config.toml
intermediate_size = 768
norm_eps = 1e-06
rope_fraction = 0.5
attn_scale = 0.0999
weight_decay = 0.0
batch_tokens = 32768
Each number is 500 + 40 x the weight over its row's rms, rounded and kept within 0 to 999. Layers, rows and columns count from 0. Numbers have three digits each. The size before them is the row's rms in percent of the matrix's.

# k: layer 2 attention key, 256x256, rms 0.122, rows 51-103, columns 128-255
# q: layer 2 attention query, 256x256, rms 0.124, rows 52-103, columns 128-255
k51 099:493502490496545503521445438549539502520435506500570495505423489511495463499486445503512542526494482572549495465453492490522481464552553511574528481557499536555555524509504530551527535521509519513539463540477587429521561563557540475541477535568513508548449552568465532550531529526512432472438435510529512562503447564579483529497514540486544456477484476461456503451541540492506573528500
q52 088:486581588479588505478511452508559461487481498486463518498501447501403588512505539483479490404522495481481455531508524508485507470579531583540548509452442511441555492526507506571541477463537468591477568494498558497525536519442513421467473461536480553563537520461456529520498560484538487528534542483480436535506479501533572572548450466543510535512448458527494480482490531448534452574504
k52 090:530450532567477629522502497408525471463502590464500413486521467533608512508486412549527521461500522512458509535469391486514545500535498547478512490498497602453452576524526483514490513559473515532524487521495506479488457477507516470547554440521488516466480514492420498425532507523501513507510532447495522475444400455456464484489486496493436535462494490552511498479512546481517504503464
q53 098:504492559546467537509457567602470476505446482472581477501478555500431519514526481490488505459513529459501483492485472444503578527490517552488532475431466501516434531466531479539520532516523537538506508513479496519549502480518476470610507526441505434386524463542599509515543523571468510607443599543552521583520473472423516573518512596518535420461446489508491522503550494525521515478449
k53 095:491549491517556537527468552541462396433491484515422526503551515546477517457454408469568481538500516396472464498501462439523478535481544546446450445584513529544480517448571481478400441522521550480436457464501521471549440482505488470472561581486543473429549495509470469496537528532435548461524527512458513533470516437528516472490500513593445549493560489533451475504505440539500519480483
q54 096:484537496427432472496507583484438518471512461465586469435452477494440486526441502564552532573508483467481541436496505475453485518576497472517577558479485618513472475492471519480578474531443478472439503484505479471461527433540491477537414440468529535585515505571462456531506502508468495537518525453501508506492529567539424477470599490438451514522555493510509482466481482488566483537546
k54 095:521472454449480470528487495526541479397479547535513443543479444493531475539510510523497479459454573461477526455528507525505478507536517468446562498480552521527603535460495431498558534449482465519497533544474530552550543464537491532530478462548475506446527465517575467466535527519432577452519468467477540516592439623508427495483480434555482565523502524537513501524544609516484465532544
q55 102:493589543396511472580484455562454431490517521505459511478483472439508488512512501485538433499563575397491478511542470543595530530499476491500481492480539539535560588482506499508553536514476542489510477527498532458500533492459459497433513514468519557514524522501467493477518547509544515477443491480513521544475546450489537509509509433539520434539565487535472527486493567506463526462471
k55 098:542535498514500489547463515504540538496477465490452528591423486515526560497491396470472541495499504500553490502561533479488596493524542502456488470480482579449450522444478507426482495515537483477541467498449569542516412568545568555410512522519502525493400479487467469508463562578430525442513517521484508463478526460521549519469457551482521493445503516517445486431487456546466502496550
q56 092:461494465442534490514478529549526475449504535480545544434452516485535445539569517484449440444473482493559514554458527446467456581489518512492562486521478479511527489493454565516511451510503541491539524588541507529468554488444461513499442544533453465493545440463556515471489506512519531510480480438489457500568496504498468436553443537610487516586478501463508576470458452486514564498549
k56 096:496535587551536446530495518549444516577444456551509539521488466515565502472492513498474532544470478501514609524421456458471439532501494516405512555567480468430465564400506531475441574554526585482461558414502480539492482480538491510499531444553482420572486497487485496480571531515462473557452546405538425445477524503547525458489443500528579550550482471510513504512502475513467513465472
q57 099:415537562508508502484463541506531452443509550457533477519448473496458508495438539432460548521478551485499520520414432506487515514474477462486426543523537486504512480514453435540509500509508475530435521465491485451479472437506459446523506513492502480457425509478564422482501507561456551456514498503527533550473500541560466557476431451452533470563543554495552533474561536462470520524518
k57 096:407558501450432514539469453559508505522483519493505398495513466495448525488495589521520498461510497562588480422510519442547518431495589511470568493478496507534501528468495492489535499597501467507419497460458509523499494481496527461520558556492445500486479465552495466506445473462518381561522484471459484502464549521459450505495531493536482528481422522480503499525562459451523486409545
q58 095:546499455423509520500587485462493531550589579541513468375510501449497476569513497570515468435477455505492530540505445526496476469538501490444523512499458494451514552599596447484474504533477478543515496510475477526465498496486485485493546494484520468539509564537572548489551482467499557517520525463445532576452555445510513581517500524495478520521438434539456502443479560548582516512486
k58 093:525568482493456487520548497473564540534436471487407456451465434473495444545559474488507512506507537530513475449502524584560412477412466492477512478451576530500498507506476575464494461453471506456493488498566543529558551490504514512478534465517465580480469544494426568494464468453525501470523469502458484525465510563476525402494560471469515509516541516492467459471538543466510508529463
q59 101:488506526513583445467551496503527474478492443518458453471511430522463529503425513512382502537510446509469565499487434508545503511567517527542439506531420479510467567511534407522536504449535462493506441521445521524474476555441450392439471483488522531528482559489578543580510455520446512530552446567472413458513521501514482524494502554510454526547501530492625581512491527504467503527528
k59 101:480517500477489502482541468542446557513464533436514507510487517456478505513481461489475457437525515469455526492489506534477505537502474525576505448596547513471530526501509493480569467558562480525504435470473478506503619514480418454525595503574429508504570497488519523557457447375480517540490505488583482443480507401533479508558550432521471525507443550512507577456515516426547531542576
q60 100:530482480475489535534422489536574441509479523511561476494457556536458477517483521517500480579519500535463436461393528493456510462461486526412466488537499438526459559498521535513527496460480536510376490497505517491534533531500514524527441510568528435493462507464584506524458565518493462479461497491544458520508536460475510556516447493412437565400518473439468539549513531526460471465474
k60 091:501458486464498525485508496496456593489544529450502554463539551499547561588482347546534515481529433478539456482495459503474450579435452544408478522481529480453472473555509507498458470434506467426428548470475512512405558518496510438530520539442523478441511456502528500491535538534557505418505485517559494487484465535477442475508548489505600530501560514532466470478462489536438507461550
q61 089:503521477497511488507459443551483544494491463498516520476438468487457553539571535444578472420422461502517496478521430473468508498472480482456570513463445517517489526482468524510467466499541511498552447541426490522436395469453512485513502449445515416559495514506485523508490503448540530483464455511497524525511511543502446488524534445511520601477454487440473518473511552471447478458491
k61 096:443481512520487535487546544470509447547475492502489492500517526393520492475514549480484500516475504476504520544534436469525450490435481490501456572475482499429552497466453425496514526491518542480462527502537611532522518436516526508498445518473535408454486540562483485601554483558522478452532436517520522515498530521486502449510518479506489494452444489561492556396511512478505549565520
q62 091:498544469428441528493560528495497533446530433566536494441536446545500577469529435507494455468525507506581475530558547494505492435528501518513518477501566490449568487512551474465428452454498519505438500506513553522508503492511479467474519563501551532489472520507512501529487496465503471559525515592551516481538474515543506528521489444522525492501565513511404513516568501516469483480498
k62 092:474499581538489522509549461490514498487459560474567497501516445503542527496524501456592532488497485553482483507497553564491488493536515514495471541522498538485526548485416482551538520459507539523571506429563499453503572501511459461507499480443543411452435466491489510500518534477510459459526550406502491513467501564495554468546469491536472455473545511503544486444580521550585501483483
q63 094:548466446447471552447524486440526486402477472491527457526454444520517531465463532518533454527507528450506549502518515498520432546543455510491481536460490530528484526522539484493518492355472457519500491443427503429509493544488542574459466539486521499559466474416551504491542506593467575505515502507511408502531583468480517506497469464501452461504427480523448513433471617490534442469517
k63 092:468503477486540433466526534525470558511464476499457434561553527443468455596454600500574498640467507478516459466443447511470509486484442535527535544494517499473518526577547599460560439478472530545501520616519549474495511469413466482528531524500520529548478529547505494443505489517511445467525552464588469522466467523472495582522501481499489530485514533514547488422546530513412535555536
q64 095:528490495433439543469506584512525484539483515609528557452472565442534484508445496510501582496559507510418492481421506470512560462450448483519516504445511551492446497438577483606498505449494561516542520531446545478463580451529544442531513530465471543499586486601492444460430524474505537520503434512516528548463524505484551583444529575479543519545503542509551503498479498481516460512515
k64 090:504536530433463540494427488482501560545467530494407466448456502552566432498458500478555508469542523480418431436522442521526456536511530564550484496553504523516498572559463519553533537497533512500570486500530475523459479479431459522481571486446538580459492487517508481551496538502538499518530499509541532439488470538533451504526531552486518535475490558537459479474498503531508458488564
q65 098:475470434469535498495502563485475487441516491526513526535456490539539531466476510549518504551455494523469458541422451533444508452474509520481445514460422474473500485447529523475516449404506521532482494448517546499492499512513473462498481511535497453506520503510533487559491508483487477423473589483470489465555447487452481515551506508499463507482451501557538513465494524525457532541449
k65 095:456479506603543532443466527544545502502507540454467519467574518506493543538578420489521414487495501519549541492469495484511570580476515444450557493576481542540474512566500507437531456537495472503524503471578510442476518557512456513490552460508511491515556475544447520509503520462513496550487514549537532483534499534449426441551518470465464463487549549424556589609504511511480593534400
q66 100:467465476448500457529548515527504483517539485540557537424550494577518490560522531458449443536546536484411501392504556577502550492489563498467547526430464419519515511471495555511467580502520536458480451485455589536479508473474557492531480542582523554479452512412458493481549517495498503454501500497480460562492527489458472552446542503429472439526473524538535532475454465517505564503503
k66 095:493500580523527477502451558518473475485518465506508417511452517480493535435541550520473432535473469433533525491481561505485464596521521464520494453560466525456506490481537452535532516578536410490591505499549468472568511434457525467527510448495478554426554526548486548482500616558488532535434510579459612458512535522508505509497478441488531467548571499500488444481496498555538477527537
q67 096:510529459461513496418458515547510483512584507481526543554483509518438540477436490517538513477416530468486427535556504566512508567475486444519532477493494500516510606544517500573474472487462481423519567523458486524512517433519463477484502533517538558559485513573459475525542501433586480510567471563457435486506512541521491539475530505499483475485518498552602520519526503491480426474551
k67 099:439553498499470520512497397526492508512552493410495496459488500485502520524483558543530618462464527420451485487508469474540476534472524500519578509454478489429499488529543577468481520506536537511460559434504459500500516479491501526560458494545544568472454501593484506461449548497487515509486489495548470500553523533477499469529488548493492399499487478542561491469479561506511497501408
q68 095:498532573540473471456464469481471502531465502554516513538508427448501518573473440441467431508513486491516438502504465550465465517430494500514473511555494447554567443526586549458555518484532449461560499565508529506486557522428518494497523484492542553472460442488483497560481511408476490422553482435562427472501483460449508473469495502488533449574475452449539476432477464469499441500483
k68 090:538440517543447550490477467512487472538494535525533412490526467467500502565485540553493530562403505482522504523561551543602535480472526438474497503463602426509481446453485525554460401501536547475526479512581469450455492542501559493482452502491507508457543518503456521527424535607505550515505493531512458466560559459464490505493526417526518476533455524508510530526518478494494440472511
q69 090:527472464454506489539568535537471509524512548417484487524563524519493485460551479440506436546572556509503519505534434497471505521465476509526519479504476513480514427404448435462506546563473484577531484583462456512454500473563492482471470537461495547540439571521457496488534470515479531469471440532592490475480484489528577472477492576490450476499513502492486476496497493467532537489538
k69 097:465498459523471474466544522499452494487539464537527488481499554481489520482420528473519510455535503559575587518537507444500549511535546526546400480455592493516582517480393533545538478485484423467526429543586496496502462469586551470456492482432546442475533477490520481500487489443505458556530529581497531523441565506448487443486524498528518502542490534508537559538563447516472508507528
q70 091:500529478443535475507492520500534518499555434476479476532474486363362511513537506461415498520516548479475481509527479527518542466500482558594485636514607526576529506532493527493513553453469501561517519526482574559399548525543476523503513537550503527573545533526538580490504483539484536576546501537532507458398514512492486498539526509509516516494481491438561485466559550467487518417472
k70 094:506506469540462508553447509479550484460513552437436507508519487508519555491492469571537473506496539535457407458454529462505527462471568489620548528506477527558479442500505516547463507496546552459507492472549471538521499502491434492595514491477453528546493583484507489478530443576460491475422512463507552509566476610580412498518492508479504420525495530497473485514486530468497507489462
q71 092:490487484515465532459497535428458467509474481479535475532527498511553461509532467378561475461487528469503433488488548562565503491529609536482547510556503515504474520515503537504488487510556468505500562527477484550560497603475504466489548512442531466516539468502479507546497508515504463534515595477528493481492535501440503430464512553489475487518494441504486494445516513494548499441534
k71 095:515533520547520519522525450467490442459472546537514514488449481535556496530458462496480515487474517469479476524527509534451450525527481422503501462478485508605453503480597608423426423546567462495531484510498532476528570517472463509495455482448548481500507521514511577473435460525539481485493528520484534543454510542506498531441437576523426470495453567448531383552533550554456517534606
q72 099:525492492542453443493498554456505575456447481416525497494495508475495483491520571458471563511471452476501528536433523481476481565511521575508390456498572434607524418518517522534462532586487494473497538478480483509505478479454503519454540482515443508465454489511578498461519518509454477599520543491446490484456505488453505473519529497455513537393493505430487555495470554475489526537545
k72 090:458529583567566582447538402521526549523549434575498517487439561428517533512594461481521545509450518462472483503505533484546510468451501536492498474470477530525451505565467476487435499520486489483519520439481439506455500470502549527546479494444541504530495434461542559555476466506505484370459462487438459516474496482557462502459524539474521510492550513527536464514606453441433467510514
q73 094:442498499505475477533438440502505541522528569511489411506471481480451494485546572527515529499524552521481506529521465453512495510520576534470555445513562484463476452491513518528503544490524504458515518550405440497528564565505484533481554483536494532535501472498454563501481516558540522575527446452537530514426454431519554513489541586612472476507507475550479431529503468448492497402502
k73 093:543483495547517563540456564411513499500522473548412549509489513533548483505564498444443497529556404530514476549488483467487509480530478409505506512466504506539457512470482466477560429481515541541507533483511533514561523519456546534460558498442553480456447482446511452502452466480474552507551546434483532538456420545523477533445524547411448555504455457495452517481526516504455479573492
q74 096:531532519475515536503527497566498581467471541535506502522444520534497540472474480472518559462508558473493556556535482529535552514514560486457480502528493455459483510564559493408522534497551495533458459541504489546442509496565543434420543461426406501515447461513504515487434514467536526512479501460438479490504480490551540456581587541476459520474528526522461494557571472474433531480551
k74 090:498507463485488501504538504488589446491569581470519548510402532463488564481439454514481516558544561458525473504505570490529430458495571489467548438518482522472484449508456570390515575525568431472472582532467566521485522476528504548493474542528492447486505489501481517492489496548525486444493476484502508511494441489534474456523500517501457564498474506481594563499469432469477542511472
q75 098:439536507504513494497471559502485499487532508515542493535568493534467584485535508491525546518496467473485469490534437424481525548487490452556543500618557440458450427508547467562563456507552546426510497436491549469506521504477494437486534436586439531486470511472533526516453480493436513474486494462501543403533482516498439514519452532557501496460532526444502512511470511470494501580486
k75 091:471497553577567569458552508561489462490494519517505507489473497505473456484567462478462455501435457522506459508514530514509467461493462581465465552546478494488493515535462540491520474526463486508499529514536482546437486430476453495558564473475544474511456519483512441495489518539471523537399517546575528590497480499499518473539490547444460442461517451509465515467525516489576499472512
q76 092:568505530479501545466571535526532463439440465485349488504488506482476503507483474464462540490486515516529543487512472579484478470482523515510484539508470546449487475472432470497375552515490536544533530454515495566468521552510536477552479473500561494447556480525419468465506399453455550473453519529463495440556520532487446518465473547467536533494592556500515455482490425529495506495496
k76 092:508503527584486497538498471544506489521519547475472461512480485508552499460473439528474483493468535492464449547570521507535564503535459536479515487522576438498463487510462448496535543521559478531483514468565561507522489489528519512453536485617481552482515533470518583519478484518458448565483493523487480490522426452483503514441484525541506408429470480515539546499606437523584479513444
q77 097:493491494580456531511512576598486357511533568401510432517500535406442463477492494500445551448516465512465443502476493443542460497465556493497534526478459432598531440460529473540488471546521521501476509511552472459483506532531532460564465553520497464505540541520487486529509525540509608478561456521472486452488472588539439496487531493580439561522459470557514452523451518482561471437547
k77 096:500470483509512472448534498486479464495520468482494459574532474522496524445501491482457491514589519527543532448518518551436486555540433435537457531533578477494501498491581520412480483506445501469508489515507487440523501475588521487514482437514448465497485477504524576484488567467506494616521512526463534536473470481470541493470568470483559483495436492501461544456506498541500507463470
q78 102:543490450532468506536523539460525519516553511472456606550467548541494435498481537498589519514433418498497497516472424493540500471476482526541488506439442566472523502446508453495510444551502466484536487479517503542512494527528487529489555514499470542434520397452465473416477521554540492544468491409544555501517568536481497490509426481546435519527535562564532385541516546505421473476494
k78 098:502474517551552520509496466428514500486524496516486567483528536574489492485491548451484543511490569461481506479474421416482488461538514484468481508545471572514565512552500506565519515561570552538531451484485520451522529504491450484472486556441444543514601508529462491448450456553560461537483431486532527549420482488549506501532497515485510483549488502569567535534520488556508481533456
q79 089:519538501398551451540446553491439413536592482496495442542516567485461519490438560475532519470522489483517482467490541514519483482449471427490482501507545549476499404501512544412456541484487499526488501563479478551507451534401514568584498498489537472493569485484527466474511498493502502555466466482531489502470457410486455464496518555475536479482458494504528574399520500444478508458476
k79 095:569516439493516447468540465549590497452451554452541476546453448434486496529531502547493581572439475448462517538546509467458527484484537498501534480562566477482466521449600422455525516430491500533457468484446512492479582545540502483448481490522440540488430521479530485521538494523494527485362462563462506457468517511494496567522549532534472441495521470523564443532441499498517476589507
q80 091:506543552515463477561479528495513595506492496503485564520496416526588474495430545514453534472478483528464474567511539460582459499523561526428480556467549487511441474483519485524498539502553490518506433467494518621455497497586459540430503487490500519488535533553424502493494610533533519517484509483505506521525464450464535519442456529500562546536484482487519519506481515509511480425560
k80 091:464447502529539471540484533452512514531428511415400480421490512548511477507501540485497512526496532432482510497505526530546535497539553545489521503481450521528472474433507541495487463513465542490472492496461508465480465493477507519575556536490461431418524524478521493527586496545507422552480524461450519498507450532434527447453445526465513580470490475467491536539472525549431543547515
q81 090:466561485550572490531481457502486493483497555552532430564494519571546540527438489527411524621462434516519491502509531481482511531477438556443519521551516484441515460511453551509495461545532373500503488551486509555566455514539524510511515492507454476504483527497443511476510481487522550538499475502528405499475444508488474471571424508540476431476529443491459455509477587430519525478494
k81 097:548443432569501497480511518429493499515477494410508453436490525409535564484431545528451561516441577491573563551508515430568498581510478490487533501511479519539528531474497472502463498492518560488494486498483537426435468512501543475484529438527564541488514506518480494521522497518547495518435541489514433476553494484466478579502506496536500477465490474509491501525505503472436483472507
q82 091:504402504407500484535472492509501557482529501511469515584504491506494471469504540496482540533542416478483467570524546441506390510504518591552515475535559471476545551429515473593476442480456452565474524497533528508512547510516507447481589492493461553441500467545497500409517492540483490469533539436470458416498577476463468451520512442531555583593540461563506491450495423491565452484455
k82 090:515518468492462509531503485489462412529530486484494497492474504489441487492521486460500426530564498462533539508475470466463465540488477572452471531523452478502529514450448540548517512522518591429502542535615466466470529552485562459476493460494522582528473416388529460435446458401495486518485555479425502530530466558492516441510480495458485476532508471485516493499557530568449522491510
q83 100:491569510569586491503544523531489514498514501521437555490507551532575499524503537580424514461504491483502520424477494516508461455496561468448468491588533448511486473539461517526495505482484551478509525506444478473519546555496555530463494437571514492483447568550487478482573428480555450451537446551511531439486506529550548532435503511481482542462542485510529512552433487455502508592527
k83 097:483479428473483503532517429467455486460491456507458554493459456476458470493506489488573457457542474452536512510467489521508433572525468486555493465561491531507488537531450501513578474499432408443526547538588479421537499460507582474535478481488574485626403400602517492460484458520478464443512476518579532482499481459491438548551436506513451447516546582546391609471494480514551522507492
q84 093:501534453466547582507477472551560539542497443440538443510493458429522491614463499517546469484516527536506542476557477523517516531535464489473520520515500515511539566545447531463504517447553418551476475507489494501513460552559463526454571487468555497514484464539529509494429546471504463460521511508536470493508495454537508549493548462475478403515516518465502437492421541482479477553517
k84 092:513452434445523473485457572500495550428513513494474476496451531468592479486451574556491545494516475491548571460472445569482528513532519451458518532495435513573532399537507539452520534398465506437537461543401494448516509436541517525518440462539539445533535562568446509491441501535531533466512475524578496477473490531493482450506588461525487502507443502485534534514510490553498491484532
q85 098:482534528498505565544493455512459501544513591476442503610478463491483539483442464513497403432506448497542484584560504509534528405508485453392514493415533503434558472567478529430513586468491625550497526460536500471514523524523500492460455498476538501483522521475536474462582574540490526512497471478491481501457497476516547483470556468500476487499516474561543523534492421482473563526471
k85 095:520593509446485522470496433571581520505502530520473475524419514464489504482492535506427473543564467489539510495470522494498420450483529537518549462516471473532446468540516418401523397499477508414483522520481521439525478518531490522515477436529462478495480521551518502501542540478494529527492494514534417519476521511498452486469435442580549422556513503490549516547463466483512497555493
q86 091:502488485550430460503545495474503452526486538505497533487506467523559505537497479568531538527479473462509506481560624506462502510489519513426489532516558484508532504545542512471527501492484445433469430512526501481563553538431560480483516466473524566483482511478529469580538520453441499537487539541587507544509557574450508467505525420490504426435548520510454475451531435446573486451460
k86 094:503492453531480478539481471568459482427514526504518496508482447506451507485473543521430495530451475498529525457529552490398488588487520589490466511536557417579514491475449478505550524436500496489499534538514522487538503522529593543485575533454514542484503510416472461507489542447547591566434547530462483531462510516568541535553459511514532481560542533483535474460485461476493440485480
q87 100:553517505534467480475446486499452505491369508466493499487507493506530485574531442532511519493502469437568521529457451475479542482437490473502482481469469506509519475540486522514438507547520568420527522509598566512493510516489451391565555466515435583506597494444531462462470522421550448488436435487507535481548588483506523531481547539522458514557505551515490478521450505512513492578545
k87 096:505481519539491517585489587487496454555483457534496532477468474529511469509482507503485571512530529487412479492622470483509466548508551549477547476518539467495501482475537488605518511538536549413481536528440519508552526495472478505521508464485490487453475412516514567483412537501497524466489557560420584532549557434550471554447493528483457523498490465534515527481480457446510521515466
q88 088:430499424526488493495472478499537547568547540482490502515498516516486468533469560463512453563436463457471452421457468522507539526473521579519532500462418461495543477481542456592481453465536511492495560560483459494527477465508492488481438507507476494480417576495487462468456472480514517581507477474537450445558518562490474517459465496508524456493560398514507543488518502457541563479539
k88 093:455532499610508515525607487523495525466572513495505504483517543485542528528472400526490535417470458503513566554478553470457460578520487492552483480509546470477485507463540509463501534505466488483492578513500489590446422485501543467500555550475557452519445543515503523536492512529481455559504514512506573490497498423514514467562531529526501531571396502540459477447507566531442518473560
q89 101:474557545501469539500505577554546497469464515479539557552500516482520486509437462537480517532469436543494516549449514563449508527509510493427400582436516506472446510573557484472551531477518505491419522492519535477497531530521532541523469459519571506517538512608561530536556552499529479473547372524417529542509522532564449469455487426470478536459542495487546468519527446463449521488477
k89 099:461563511419452506561545486566492551510501527527505544529607527545447462526503547529523561490430511497492478414456457510465449485521487523502534492463509476561445485468489496523469515504473483518458500397603501437504491514578517491544487506492444486522486522510520501502513505516559530573508539542496505504508562561487547533549462549428544461493474490486438630507482534521554524535488
q90 097:437539430551501551531516554489547490543520479453455543460559502480462468500492456484441558485489558528469538454501451447534485498497495489505531539540417562472488421507441440450499624495547510484506473507487485505538560464501467504507493479523532432442494582478533505481530509518557476498510551456505545458495535460502544480539465406526483437455562515524502549508555510438522501507507
k90 092:471474487485549452549487559514515483475507459413527538565597518451570481478497499406431465465539479505506573453503505518514492518535470560494447507490518522425449562509540526463510424495434449536500489538487500520463416456522547527517493513528486495567438527555507536454454485497438478506500473541581508534483513502523426550467541567556546497550523475469514571412494499494515456518501
q91 095:512458504490406597554466435541485464486437564479448464520522481478542578531540518506528489431524447464543559466516548532602577465477474443509449564454433548450508525432466473491480417502482518503455527509508523487507518562517448507590494544495489508504578501485524452523534548530528466529559535512490479478483578515528554532470473527483481486495518549459520502514426478501559520468535
k91 092:495581489523454471528537463493471578555517566503526480465485509574504498493476466488505488498508488429467412531493475518424387596476516548556500573463434539468473511518528459577494423476490572495516540486505547533530530517514463521480497484455432488454501471504516446535422500573490464487497556515388507487561557505498608469492496456519482561477485529490540531481430531528488498559491
q92 091:495525512548493524489490523485499487581503547452513534521481512509490533482542501480501502419510603538539464496465479534443461511512512564525527533556489443524502480500464442473481502473515492445514448538434500450429580537537511410557556499440507494464525508469438516539552442547488539434486451458519484469542520512501497432499506504459503503467515567497493479513529483489473447513488
k92 094:506551508560463534506558550447479471490486533532559473515505462381486476484448539544476465522465394580467511400475460493503465500500533457518497455549490464528503481507484529513536479530567479476476525486507507529537551497507492572453464505502522569532597490612540472425469443497546489520554559502498508504595487551529508537529506584554479497484488521503538548528496469528479541525471
q93 103:516505474535506422423544482469511516484507484489484415466540493519516508494499499524446513511576477451441494518530547523516529553521460508498490459529513427507416550467449471550492519458464476536511479521521473520470530461464476425448513529532572431555472538507534501493462453530360515599529478493553484513500511451491522482525565471507496553446516495493490462564488495424434475479480
k93 090:510549465472488509602443502605459430545417410509536484537499504422438506440450480521512476556552516445492473551490438478434473520525483454482514513547531562599593493479471485490492458450509517431486482508444495494500542513548560518486531535542496502486525452441511481527440469505458453496534492497559519479445506510528564490443532523486497533590540473505514586475494544464469515527461
q94 096:493593517438550615462487496524486504537525507492469525479517457464545462459558505530481434460507491541536491501525416511500491456536503541499540476496456504471511529447436485409533492499492439457517451519393525472488479511455491513429504515433533498447456502502497485523487496517494544497529437550528510487460495514483486496486456500464515571520544572508464497488547479508553485542539
k94 095:505528561491466496438462483466436479519533581469469468561550518460555548530455458439454509420521461478479529466514501597577497499479458476494469462558497469470479501525486510500517490586470485531512467506542499522543513565486536520473516461487473450493455468502549422494497486554451454405536487498466512478528534490403538544500484456552494586509481446521479510527487532430475568474484
q95 103:435450541454485496470514465525505460508471547583490527457499490430508600539491490462492560469520515473491539471531454512480541453478495504479398507443506464479488510502458496541481512467505467468567466472495509452527467454531426528462505473500547433493486472535541418535482451512550506501496516481550504463508489557456566494502453550477508540485511548504605556463469577461573452472516
k95 096:503507537564486540490504512475495432490483559520419513467542511490449469531484520576525530483510500450543514474510442450501522492483531523495415494495444504535453507553483380442528518564462522438523430537449473456478481497488500477507557458539566507447536533563507558568470518457483459489537541492466503576510623481446545546509501565555508422507495487523552501443579478481452568537528
q96 088:479470486470465515567526525509505569515503488495562518491456504524540540514495575525480479440501532439497488551427502566566552527406447543477512489496481450478503567400510535507472483428460583526423533535475506490500534536471470474496466587516503518483508436454509550555498449441448516547520494541457513520479470548525504556493508533459497436524449490443580479510536491429537499489500
k96 096:496479404551470471531406516450420469443512524432509459483457480492423505573503526491431487538516441490530543523436463487486582473496526528515474496473512511473496558473520543472475546491482507420504434500545461446465506548516454538388475487536530540492541520455484455443508533485488538489554527487454481515476473556442540484527498449480451449513519484541520501469491526503482435472459
q97 091:437498474522528536541564607483470453553497496497460532555559447489555512455541508507527524484489550510531505517467506485474459555398455444491487567504460509552501511516549516527556495510543465461515479488601572482525471489596544510427515490496510491483430553550476447540516576518510476498506536510538489450614525429492466430444516480452533492452503463561484542504545535463505456509515
k97 088:474438492517494446481558547492614567518440509436501442529502602434386433513423560514571470521501398521431557509563477492433546514508521454450556481500509463457477560516454585496524463481494507497478519500480460437539552485526493550512468590451545474500450472428486478495459475552539481485535455507473491507543465489441505465544480468433525454490500575519449505463520480522494472497439
q98 101:459591531536505503402503476482551514495556517492445521583510597510515461440512515505540501480464572467452518494457491458472516499476467513492511506528495514559589477543530481463500484506494528494516479484620564481514542486405458463527455502527484506543476506455495490504557455556489455557478492526492414520430478489462517541575470433528498456505455533492478465502467486500472495451544
k98 093:529464534584404460472533569467484456508485437496527520456417493473528542532449482571452464432511509539500505523559536464480605597497561509523454533485534487413503462460567578504496476522464447546501484507497447478485480458473451491566552501490527530556525405562523519476584487500485519531514476565446445475560523486480440535525497513531529534550485483535509545434499502482456558443395
q99 090:490479508467484516553575447529490586499503500459519498448525458558603558523493446513471526468510504533539554520523514459482505471485492543423495495556468465516534550551515532492480503520508469474539449509620529443455577469465579521492493477467530549509570521495433485547506422507483487465498477515495455470420495441416486544497553502470506471367466532529551480475516491426558469513451
k99 085:573502445532443439414481486548462562520427433433509509497536564470500463451525532561444489557511426491485492586508506537477478577511481431490438466536504603494497536452533565436446481439431513504518499502540444475550519509522556499471555521561495519525459492508415456522545512454538510456549491534504462425512535550478486554493490491521466497506495483478452558449524473520491534500481
q100 098:454544471546550544535580518499485557525495532451441532484484469468565525398543429395443493499436520572446487521593529411540485510494491507507485536527490578529457484512487522427460491533530513510440448537517477502483509515572447461477512562472520561455539515465455503489491515480517503469462525504517526548484485434494525456484429506433533483527496531476511533567471478491459504494556
k100 096:517484571526475459526510467462459465455475537432476550484524507489518490469550421493500543501459541535474460484477534491569471489530521515490434463554444568530509466495485565439525449450506507512518472491491537534515516501496503472522531563450443433496498555473564519499536437500471446495577462472536496481536428476488510499460504526578517563484544494478558570508521455508547558552545
q101 092:537473507524496508420449482523533520465487488432499531524483510588540514528515439514487498409520523457600470495473540535463528524454447547514489516488618427521533525511487485444502508509500477497462522498421512386502517541489525536408479487441483505569507540493440569531451462529462535553491562507512499506476487537559534570496452539486547462520519419543580501499458483505496439514463
k101 095:578506503463504483489539510450491436493474472545495488510577493525591502526477501537521442518576445534508471465520589498460467471497495420546474493459454442439538536564488519530504527413494500565579491457495512503517528484537513490424469501546530467461508533446491521482482423450428378482510456536551448524462521512534482508523500526529444528538593510480471544477527535564483522517463
q102 092:459558485503524521505532452561484479494537464553504494464448478517520487479491512435520512503539459426535471579444482482443537463468487510454461478508535523497511481483463524455441489451563512546501507490591530458486464455465489515561439551511536502502545437469472486440524462554478409427520556485431501535497534528538485535490487457487532475486551481510554561566494524435538441529445
k102 087:511479527517448456534546508537565542506548465489541525479484477507492415509463445548510479440482535518519522475457458480572512444529546501541530537513482496466432484543485495541463461484533517504494562522579523472523479513403483540466495508501504486545473449511440516522506490491493459489446425497445445490501460505501479435470510499556448497498458454531526480399507505493511551455472
q103 092:519514538540551484483544522475496535492470555439470562535490496408465475460480524516463506486507498444553497543407439477509497538481497460567388541490563574532587503483543515471510512502567465465573454475408557544553566491415442537509448495488482421447479493442537521526500505558484496504544583534508424502563535514497514560475513593560443447481499573537505451468530510491553575509510
k103 097:485501497503513518507498448518600507482539458494480562520512502527447420532468531530493557467461410490458555556495477538442515474437498476526463530544587457455475552528503496471483487538515550547496492534454466573486468517466487500490580577522525456488533494461477624470545445477433553519570502484509485492422466488549511488547553502544546535611485505534546489466434517500451451526544